config = dict(
    n_head=4,
    activation='gelu',
    norm='layernorm',
    positions='learned',
    parallel_block=False,
    init_std_qkv=0.028,
    init_std_o=0.00596,
    init_std_down=0.00596,
    init_out_by_depth=True,
    lr_mult_o=3.0,
    schedule='wsd',
    doc_mask=True,
    train_tokens=131700000,
    dataset='wikipedia_en',
)
Each number is 128 + 24 x the weight over its row's rms, rounded and kept within 0 to 255. Layers, rows and columns count from 0. The size above them is the row's rms in percent of the matrix's.

# layer 6 attention output (transposed), 128x128, rms 0.318, rows 74-79, columns 0-127
size [115 105 122 124 106 110]
[[128 138 135 152 140 126 140 143 172  84 142 133 138 115 138 122 109 131 138 100 119 155 192 142 111 120 145 161 115 165  86 137 131 143 108  92 105 177 146 157 135 137  84 148  79 140 133 102 167 110 121  86 153 102 128 157 108 136 142 153  84 139 121 160 139 105 129 158 109 140 135  98 126 160 115  89 106 136 157  87 160 138 130 107 124 111  91 118 146 119 104 120 139 162 139 149 113  92 166 118 140  84  99 182  94 109 138 116 152 142 103 126 142 103 133 139 147 134 130  99 175 127  93  94 116 123 111 142]
 [167 130 137 109 155 153  99 159 150 161 105 126 150 108  92 124  86 139 101 113 158 101 147 127 155  97 161 163  85 107 173  77 131 131 154 131 161 111 109 157 126 130 146 104 123 148 123 126 151 128 148 147 163 155 110  90  83 105 132 124 164 155 123 138  70  80 131 131  83 157 146 101 158 149 133 135 141 124 139 121 148 108 130  93 125 151 162 146 111 142 121 118 172 133 142 112 118 134 115  71 131 127 131 120 142  98 125 123 146 162 141 149 114 123 149  96  97 130 118 158  82  90 118 150 112 142 116 106]
 [121 118 133 148 128 148 134 132 119  91  83 175 104 110 102 162 120 126 108 113 137 164 159 139 123 132 117 141 153 132 139  89 122  91 146 143 109 130  68 160 157 103 175 150 137 134 115 114 118 156 158  91 114 183 112 158 151  95 114 149 117  56 134 103 110 106 119 180 147 116 132 113 100 132 126 161 163 130 103 122 154  96 116 144 149 132 158 111 167 120 134 131 121 164 101  80 143 149  99 103 122 127 151 132 146 113 132  70 146 129  92 146 119 104 148 123 147 144 129 125 148 144 134 105 136 158 111 109]
 [119 106  84  96 129 145 135 149 130 162 145 130  84 178 126 150  85 133 147 128  90 149 109 124 159 100 140 121  65 147 159 144  86  98 162 127 115 110 121 109 124 117 144 129  94 140 104 154 121 127  97 134 154 135 152 123 106 129 118 120 154 101 158  95 130 104 136 101 145 116  99 126 114  65 136 148 159 111 144 134 122  97 105 133 133  90 120 164 124 183 112 165 171 139 162 116 142 157 111 115 113 153 124 186 126  90 158 159 118 139 146 168 128 158 125 131 130 141 136  84 141  96 125 116 136 127 140 137]
 [198 116 126 158 120 141 103 109  80 132 155 145 145 128 143 104 133 134 139 157 126  97 109 111 110  85 105 128  79 108 100 154 166 152 134 172  72 143 108  81 164 137 129 136 164 135 105 121 116 135 159 130 127 109 149 144 149 139 131  98 131 137 145  86 159 147 166 127 105 132 137 109 132 141 129 113 135 122 111  99 109 124 107 138 150  68 138 115 159 127 149 169 100 142 165 122 133 135 112 112 146 150 135 107 109 108  90 141 162 111 120 109 135 129 161 118 110 195 131 134 126 148 107  69 142 106 124 137]
 [ 86 133 124 132 128 120 122  88 173 135 137 147 113 137 123 149 128 139 144 146 146 154 141 152 134 107 119 148 136 127  87  95 139  97  82 124 121  94 110 150 132 137 134 103 109 139 121 117 151 128 118 129 158 115 165 105  97 117 184 115 123 139 171 131 124  76 136 137  98 101 120 131 150 131 100 171 144 139 141  99 117 102 107 133 145 167 179 133 122  90 163  96  92 142 144 109 159 144 132 118 102 136 138  84  94  67 106 123 131 143 169 141 113  94 107 172 133 118 156 199 125 134 128 131 109 146 165 127]]
# layer 6 attention value, 128x128, rms 0.152, rows 75-79, columns 0-127
size [ 99 107 111  94  96]
[[126 108 113 117 127 125 118 140 122 114 178 120 120 140 125 118 143 102 128 124 105 126 131 129  95 106  93 141 133 131 134 143 126 107 101 117 131 128 147  91 121 116 160 150 104 143 106 132 105 148 119 139  89  88 120 182 183 144 146 149  98 115 101 131 183 185 186 118 155 118 132 144  83 109 126 143 132 127  91 146 103 145 127 159  81  97 137 123 128 118 156 162  87 132 152 168 144 165 142 182 153 107 136 123 121 127 114 113 129 109  90 123  79 137 109  99 148 164 105 124 120 144  94 156 142  94 147 167]
 [107 143  87 141 137 130 133 128 127 149 172 125  97 141 151  79 126 158 167  86 114  82 126 132 129 146 146  88 143 106 140 126 110 144 116 111 115 148 162 138  98 136 121 146 111 115 128 160 157 130  89 135 142 117 119 171  97 185 139 134  90 174 111 132 127 152 158  71  85 135 112  94  99 109 157 103  92 124 135 121 121 162  65 118 140 124 115 134 102 129 145 125 145 125 165 160 105 118 169 119 125 162 117 109 128 144 111 178 140 129 160 107 149 163 126 104 105 130 132  88 129 132 142 155  99 141 131 131]
 [165 159 126 122 110 124  83 105 134 121 151 106 141 125 139 122 107  79 147 106 134  81 131 127 123 135 101 129 146 151 117 117 204 127 133  91 139 130 129 123 174 140 120 107 150 124  98  96 152 143 143 150 136 129 134 155 114  96 147 116 135 136 101 167 127 157 126 144 123 114 144 154 140 143 109 113 113 176 123 121 163 151 115 119 142 154 125  84 130 134 127 118  39 129  90 117  78 108 148 117 138 141 157  98 167 151  88 114 106 144  89 101 160 153 141 121 168 101 131 162 101 158 118 141 107 130 123 134]
 [121 116 134 135 116 154 137 103 122 102 122 120 121 124 134 181 119 100 150 117 132 135 149 117 119 139 111  85 158 216 176 145 106 125 104 113 143 133 198 139 113 113 127 125 133 139 130 130 153 107  80 117 162 160 126  81 133 133 114 174 105  93 126 168 115 100  89 120 110 128 130 129  92 131 149 134 103 123 167 141 151 117  96 147 105 176  94 110 127 159 118 132 131 111 106 126 143 139 131  74 125 109 155 147 135 130 142 150  88 109 141 151 104 136 131 128 128 113  76 128 144 149 114 183 113 121 101 127]
 [191 106 134 103 134 121 115 137  90 107 133 123 121 126 113 140 135 124 101 130 144  95 107 123 130 130 128 104 125 116 162 116 127 156 205 112 130 132 165 140 129 105 122 144 105 112 142 138 103 114 133 142 116 141  79 156 147 197 115 177 141 101  93 156 163 151  85 106 168 128 125 140 128 128 119 154  98 122 105 158 145 134 136 104 140  84  95 137 133 140  98 131 161 130 112 158 108 109 131 116 165 105 153 157 130 149 188 106 117 129 107  90 171 126 151 102 122 118  77 104 138 131 131 120 143 140 116  92]]